config.toml
d_model = 128
d_mlp = 320
norm_place = "pre"
norm_eps = 1e-05
rope_base = 35900.0
tie_embeddings = true
optimizer = "muon_variant"
batch_tokens = 32768
train_tokens = 101100000
Each number is 500 + 25 x the weight over the matrix's rms, rounded and kept within 0 to 999. Layers, rows and columns count from 0. Numbers have three digits each.

# down: layer 2 MLP down (transposed), 320x128, rms 0.0906, rows 131-147, columns 0-127
# gate: layer 2 MLP gate, 320x128, rms 0.0722, rows 132-147, columns 0-127
# up: layer 2 MLP up, 320x128, rms 0.0716, rows 132-147, columns 0-127
down131:501514526501558507498510489534494469512462506472528547475479481490529448554521506457500521489538505469564509485480477526500483520448501496497465503492463439487483474557476515523476554482519504460518496518503477485454520533483407489483470551472516487551530495525491492526520511505501454527481532527501521467499522528503523528498501483494523499464482514503446481478484514540508510514514
gate132:470461502508460502499527479500475485482512525511508564518479482492506501498461477465518519517519498498504443505482555545491505485494524501483515453492488443534500462556479497511463497511439501481495464495483511485541499470513498491470498476494481480448517514480489501514503490460454503509496525472472487476522465491503514476495475512514498503477532508515511481504499513498488494503498
up132:500490483524493445555522503493452543536485494455501513462499490508494534538498496507539493513473514519496526482512490495504508470501502553497511472493518515465493525528485459528502515530517452501487477458486487493505491516491484521500507507521492471464474546475532491499515475486531506514468524534496441517503534520516486507483488474525553517524514479464509512456489467491469495507467
down132:541544530488492504535505492487485525486495499469527496492561497546468510513485468452491510528478509519512464478491521536526501510488507487515487479514532536487502492494514551503467498529483493493517486484522502446482504492485501466454514518515543494489520488487523485528525499469510525547526550516526472530458509520480464506533517484491493487466496493536524525466501538479508481510485
gate133:470476483495490514506490503553491498496487464505520462520475465516472474494520525467468529525485473540527521485477482517474539495474518493511473487516570470510465503495467490485518537474544488495452480529468540509516478517509520495524462483535493494506508500454473490504469477505515504542505459522477526533481524437528504509501519519475469471513499537538502475526513509479549543427531
up133:488507551459509519480504480489501503520484478481521482502473483459541473528512481519509469460462484522452470495473545485457552476501520508514501508522485446471521515469546493527509464520490501489502536476528510520546506483534486526502493491507500509488476486516493510519506500533484508464540501500487510410525529544502517548469482500491532539535489501573507500461475460508494530539463
down133:474498528458455516497543460540519474485488539489529534516473495553498490497463558514493516511508517503502514464505471553486510479501535492487507484495563528476481494507477499487560509534525478541505504525469513498504484491523498471564471538496482493499529509504456531505488491465530524495570503481481503500484573494483490520539529434483524443498526475488505462480543499548481516512493
gate134:472496533504496470549466491563522494501517470497475557470513498483472506472471517540534521471513500476484506480486508479523508532480509524499530499505526540453480510497479552539528487499489503523476505541474492554552507471470478473575497500474525534498509514505488472509526510520528461496491546451472484510499479497492491502488561504485484515468466513557577515486532477447477528503523
up134:487517455490517535459514473484502494510477522484547470497503487483467514541503537496442449466519501553503485488504482531468484463524452447528496522505489483484504498482472462479532537472520453496514499525479520501423457492518518457502484527475490466515531498459501499466502465498499484519546465516540472493511477506480495498443476529522501481494474510516463489535485494490516526479450
down134:522499495490431502512516509490479559474486537508497519488459502511494475535533501491469535526544513508529534529461490471498493500477450547539517484510476528491513499514506479503517469500522481491492494486494460453429478517485502513527464490487498538504515510452497467522488540534548479518524496490483495516485523456505510486489523465521453520492492469525511511502529474455509494441493
gate135:522493505504519479466488472484523507492527495495485484505481484480483495510498476523481473538485503479513502493512523493491497508491519515491469511489500530520497496517472506508506505465501526538518506493525542487514483510490515493491489485530496508481498485486502512516533509511518471495513487488494494549536482490483492524520500479489514489491506462474490511521487480512522471499484
up135:500482518493484491489511489470502491499480490507506497476492518487489480522491476499496518520518517499467504470489483515529512507486500521525505501518486506529489491507514522500499530497521504485522530517509499504519507505483503516515505507492463488483491495486487503522451488462441518500522511496521513484489506526522522515508500509497509503475495501505518480516479482532528521506495
down135:480507501520506454536512501473490498502500501499503488500500493499488518503498514492518468503483502519497503500507486532511509487493506504490489486543477488500492477489505469535479537518521521492507500485487485512479493496484498498544496501505499479480528518548487502485509514501489493516490506470504508502507471517507537495523491499510467509507533520527502490503468514504489499475500
gate136:506521478486445496506515512473502509521541497460449519475503480479504485452523518529489534513529502547484482485499509492478476493537499520498517514527521523499495509495499523509510557509506507490467500538505504524496491512459485460497483513501532493488487539488485493504482503492507493508520473505493517522525489479488473458525463508492460493524526495525551477535471506505525496498485
up136:548510492481507506496535519508494529466485458530505487506484530458514504559490512476500513494454513509520517528522484518537511495475492487508507487489513490510504469483495484498458507517517441488481547521542489486494528492483514502528506531509484492455506506488490501527482513504548481486502542481549476462467506473506488539511506556495502474488514481435512512485503500530501504500503
down136:478534502530494528551489508474503503499542481507496482529518517517480500451485510532512493509488498531502478487506451502480476486462515500498507461479467473527529469471490521535520502522530493475520526525504474535487484506515498516533456526553496468479527519496452484519509477546499521519492477466527498482505472485508544520469510518513509511488506496508499477519521521475481510538519
gate137:477487485499512434510456519497534498476509476501460480489509477466476478530495489499525506489499525465497529545493524507525518504484487493532472485512478479500580473547510504521471560519538478513497471463501484512528494554487481526473487476514521527526507555470524458461577504520509487475527509495515473501473493493484508473473482485478458499519489502455515496538476455478522491514465
up137:469491487508522440499466577479520518509514473518475486511529505480479487565499479474520509497461477500536523519503535491515501500488458481530483465511446456511533530525479476517500506501532466530495469466501520493533471504477459519469503471516530496553470512498489489475554499508506482470551476464511460497459481503501467478469480466487452539516423496488474497513464451502519481506487
down137:446512492491498542516482548512514502527468453478512508463522462458521495545542505495497500495495496509499470522517509537516505470502481484494483473504488520524497472482519513516545541515496493443465493491479502480504549479476480511448503543462486489506516513513479507514498482489514515517517502487519485526463506508468498457504497468460478443508500508507477520516487476540467491532450
gate138:508544498500470507556496523494499474478459504515481472510486493532568485503458507491539513550509436468531506524509511459498552494543481513519507501559530491483459548505495494483512499452533511483451509527507471536492487466513516466542502496515515474524520491546455515497511504507509444529527467485494479515542471478518498512513463507497470527526482489522472478513470509492533532485507
up138:479534517514458505545488543456504475483470499493490475517472475497560480497485465520549517512522428464527494471528508481502508532536451533472535501583530500481472531505496508475490527448550510460452521538482464512489481470513517496536496496515485472497495477487489525516473529462486460516521506523515494494506453503566493527515470540506497498510494489495490506541482519486517483511487
down138:502493538498440510532493567499514510502515511490474517527486497527528500507488496510535491494488460484522496486588475499515475552493485478486559548476502470520466496513489538446498526497519506517513479462495460467484505463535507526480481510526492439510525491486508526521501508454499494525470480511518499495495484471518507523536461528521460518488491485495488503525460483451523506503494
gate139:502489450515493495529485514467492500502491467482473515485503455502491521499488508475489460500471494487516503515481539488514527504571464474444513508498463480478487508506498499510515537495546509494500481497535490479488521488493448480571504495544515485517518470468545545481480503535475509493478503464493473508451496495494475479458475505509481519478501514505495498474471500541514508495486
up139:503450505512472494506503503532480464518479533498472526504475506543443456509503502523493504534498490469487515499479487558475486472463503496497482505519474518503518486499502534521516479494498505494493571535509474486476517530525531506496502531509498454520504516491487486533435479473507489508499524523496498486535476514491490453519531498476517507477517486505519456490514466471480491515506
down139:503483499558526467518530516516474458497514498490461464493474485499505499513448508483512496501519501509493490494494469524471536497491500526515495493515477491539495522515511494493460484479505487470511502505481475471441470519490489527508506497492487479526460500467473532514514477506491502477503555506508549511508500536479438544487509469475470517497564494509535548482503479513503517482525
gate140:492519431510459514487461503509467487486487516498504475485489487530486534483490498481484519493495504513517506516476495513499485513492561500494522518511486517510492526513503560501506474496500518490517507507538507530520542502520515521518490472487496466511503531537538471468502490491493496492461498478497493474474500523486487512518517507513525507511459503527498485509499497484499504489502
up140:494530503492507501489440513470469507505493499515528469466489497517477541494487481509477518524505523524509536521524500528495474533490531496483522536539509519509522527499493544490490481480489499485519521521533482493539527509518491542529499459491526473493512516512535484454513492501494500498477513522509482483487499501490535488522506500477505533516487543533511487530505504508495522500503
down140:483484517499473489498479516491530494507531499485521489523489516528497504509495470474496493495499545521482519513512501518486534471513467516517502538490469459486493513471504458486486495502502489529490525487495541479526514517489493489512486472533490478461498479501470498513487481468487484518488473517544485497508506490503492512527488506501516494510514499511528486494542505489513492496544
gate141:472481481517502503514486531499520492467545488500461557538480459503531478494503473439489464526468448473452499540464528486511477523489495536483479524521441463504553518481493454483521545469544498517477487467490447505523503495506482459536511543513459487530510488487492486438448486486509523517506501496519486520545545469476541529503483509463525476482453533474508496481500506507507476490515
up141:544485508489480536478494450536468521549488517492580475463493511472509460490511520478515478517501548478490479465517484511481528513504499494470516550487539499516476524515500490465497502505493489450509489545518534499499510524527533559448469491551520531470455465479527520541504513529516486501499504492484553473504463492476505479505508533554513508525512478497461463510471516496477469487523
down141:510480503459490489508507440487484477516526537543477515566515500541509477528507486518532468519516506506486435502546478530497513540507481547463511465485546510464461545489531473535507485505514503461506509556499527458504496530497488485478456502570498553529481486493497464554513529530520516506513495466454491503506470510486513499473463523513525513520508472500503526496507532485529461454512
gate142:518477463530490512500478459470552490527495502475493500474476506524513518502500500449531498475516497482511542462531483537493544493534462457514462548456498473505500519516553412524462545463491530452509507508473493495469485485574475492520475490497498518478500508503510480545517493510500528493504521492473490518476486490526521533465514489480504523486478476507498508470474477459491512480502
up142:451513511506474463532531530550450480520509500496504502540506492486464467468529473527462486501495504502521479533458501490507484500492540543491530491531514491528482494518463557493501491524519455547494489425506506514534517501438500486519512483535519499487513539490462469501517497469529500467493447519505543485516493518483477454507462498514492477508505492472534470511541533510525487512491
down142:499516511481478535485480480469497491483460476546454495520504482464520526522493507512499514484474498474482526502491490526533484548492494497523527507494537536506523491474478507466527483488452493478502516550499522514489522518486483508501513472518506513514533566513524531478522514495492468535530511478454518528517527502522503508493515552515485539492509542510551487486508502496482487484495
gate143:472551496521483479496447513507508451488475535496523504487465505511514500517514508498489483463469505439523548494517526486507511469493475510521512530544531489504481500514463487503475500494492459523495501463538485499463504485523503531533503490517517488487495508491524476544507484513487533532511493507489512498538467485482490467508515512474441518492505529504545454499493483482495515497543
up143:504491522480544510500560489486501526497500480517474509479526475475481467480501495510521520540518500562498473514519490554501507523480512462477480491462490503496502529479543473514509520502491513476485506529467480485516467508468497481464513522484481542523507489484462500466533519489531498468501520483496460502486512485513490511473507494521535515497496499494473568516510505505499527496432
down143:525495482471479513509527472493504523523499466520486500537500532501513461492528517507561513521485493513466517480521487509500498501496513481482502519472481488536537484538487466500535491498491493466484504513507481526498475512472449489486482540488532530527508492480503488490489510514501505485518502501504523512512516509533544496511463488480493514529487504486500536528468525450547503565496
gate144:514524485506491514476520539498538521441489517497509491489482454522499492549490521500448498534492508472531461507495507433460471531465468491531511479511519470524538472533503517456532528520515534498484489492503512495476527454501511516470514491503495566503518496508483496489468517520472527471502479439504487523497511491541566468469505487518484536483514535516521522539530478507456518519505
up144:484490541523544491482483436516479494549510520492489494527474533482417516514491522500499540487508494531497527527487510523451507495528522493469504542478472500521484497485498549549541498518497496525514511506502530491521504514487466517535472473509484484473524487496526516495457490504542508468444491499530518495520564528490517529542497473508469511465484490532496484470503529522498473448480
down144:543500520525519493493520435480503500503526519493465533484495523486489473478552484510518507516542508481511530535524505534509501485463469514505496504482499499508492478490489540477539489505495488451487526477468556531485501506530491484536518460522460534451498518476518503447494508472532542479476448518520468471487471519509504496520452523491499562469522499507513440511523530503505447460542
gate145:534486502497521518480537503465482511510494487482489539464525502503477513522530535483515474541472499486484509498525476491503530513487463511542557495517475508484499505497467517532550493516459531485469507479513541483529509545491512516502538511497504500475479453539511469488492466521529522501499503540461460528491489524531514522475516494472483514472493467505444524481504480510513506557456
up145:458458491534469501553496492535476501513494507507528495515515507493485485482464448525480503467511498496482497525460488495504544473546526496480460476432506489500512503493480475419500499486521470524455565516500483537441488500518523509519481503494449458515530532500481520547471528525515474523511500471530503485492507516478483475515521502507509525500539480494558459513494496472483481451539
down145:496495487469493456517510521452468487468491498446461511483524484475498448480465522461476432468480516487509499443513455495497509462507476529540498508550479505504501488509483507489496536504495448458541485508485540501510504505485513518476503523509475509476497493513501504521507504494496473520493491518463463517510497520518486493486486497480525519490447462519480515493494508505524501505487
gate146:480476510485503484498498516532467444492505504510470512510492523472491479494505475506507522482526499523517497512464505524504459520518476485490476508482470505488508487520546486466494481511470490533526459525510529498505521476506561468492476487529504501460506504472496460469541485462485531531528525480554510528445498499500477499495487538494495482525509535493497516485455515499524523486542
up146:463469498493517488507475522543472474502493527473466508506475500489479475487523441481513518468539514531511471485490498511469454495494465507510492503482465506473490496512525504457504497489471541558542479502495536487498526466503555523499486477510523474520509486488470451472545466458459488531527495513549493503519510486509479524470465542488479464517491531534496511469453490524511493494511
down146:508495508488522516487477514519500507490449499542503461502493492519517518515539523556487484487503506480468507481498513505476513492517468516481490505498500492476519511501489520487502535531516481489481484529526515500511527478487487473486499455476556479484506515517511478515460520502506475496479484518491505489513497496495518495545493510531467495494507496526525485479502460480501524506490
gate147:498550473517511555487544515458504443541536468527472492475489527514513481498505424465497492498469493492490523492519486487504519524485499494520496472454509507514482532467498512519489514461497483445492532493453498523518491512498479486542504482517522493510496481520494506500506480563551452498515531493490498508540496472512485502491520472500483457480463506490451515525482490492483481555484
up147:477551479450460528523520491471476523494541505474475510477487479505472516518508490515478485481467527524489544480495536475498512514528522519455548422503503495478473511473501504528485501504494509488472467492450469527491502482496545545500501493476520484479484456527484484500507466555518549483516533453469504508529445482452499493490518494509505535484485512478496527529501512484525527530479
down147:498491491493468517491543518460506482524514526541424517470458446510478505506537454493456470482467482470461530499533498465459501477507487476472508472494501522522506525514510492489498487501517489494490503491482477504491494502515475482551527575483498446513470473518485512456518458523525544477481518484501535486514465494499478500501519507555473432550511508520489498494506466464533518489481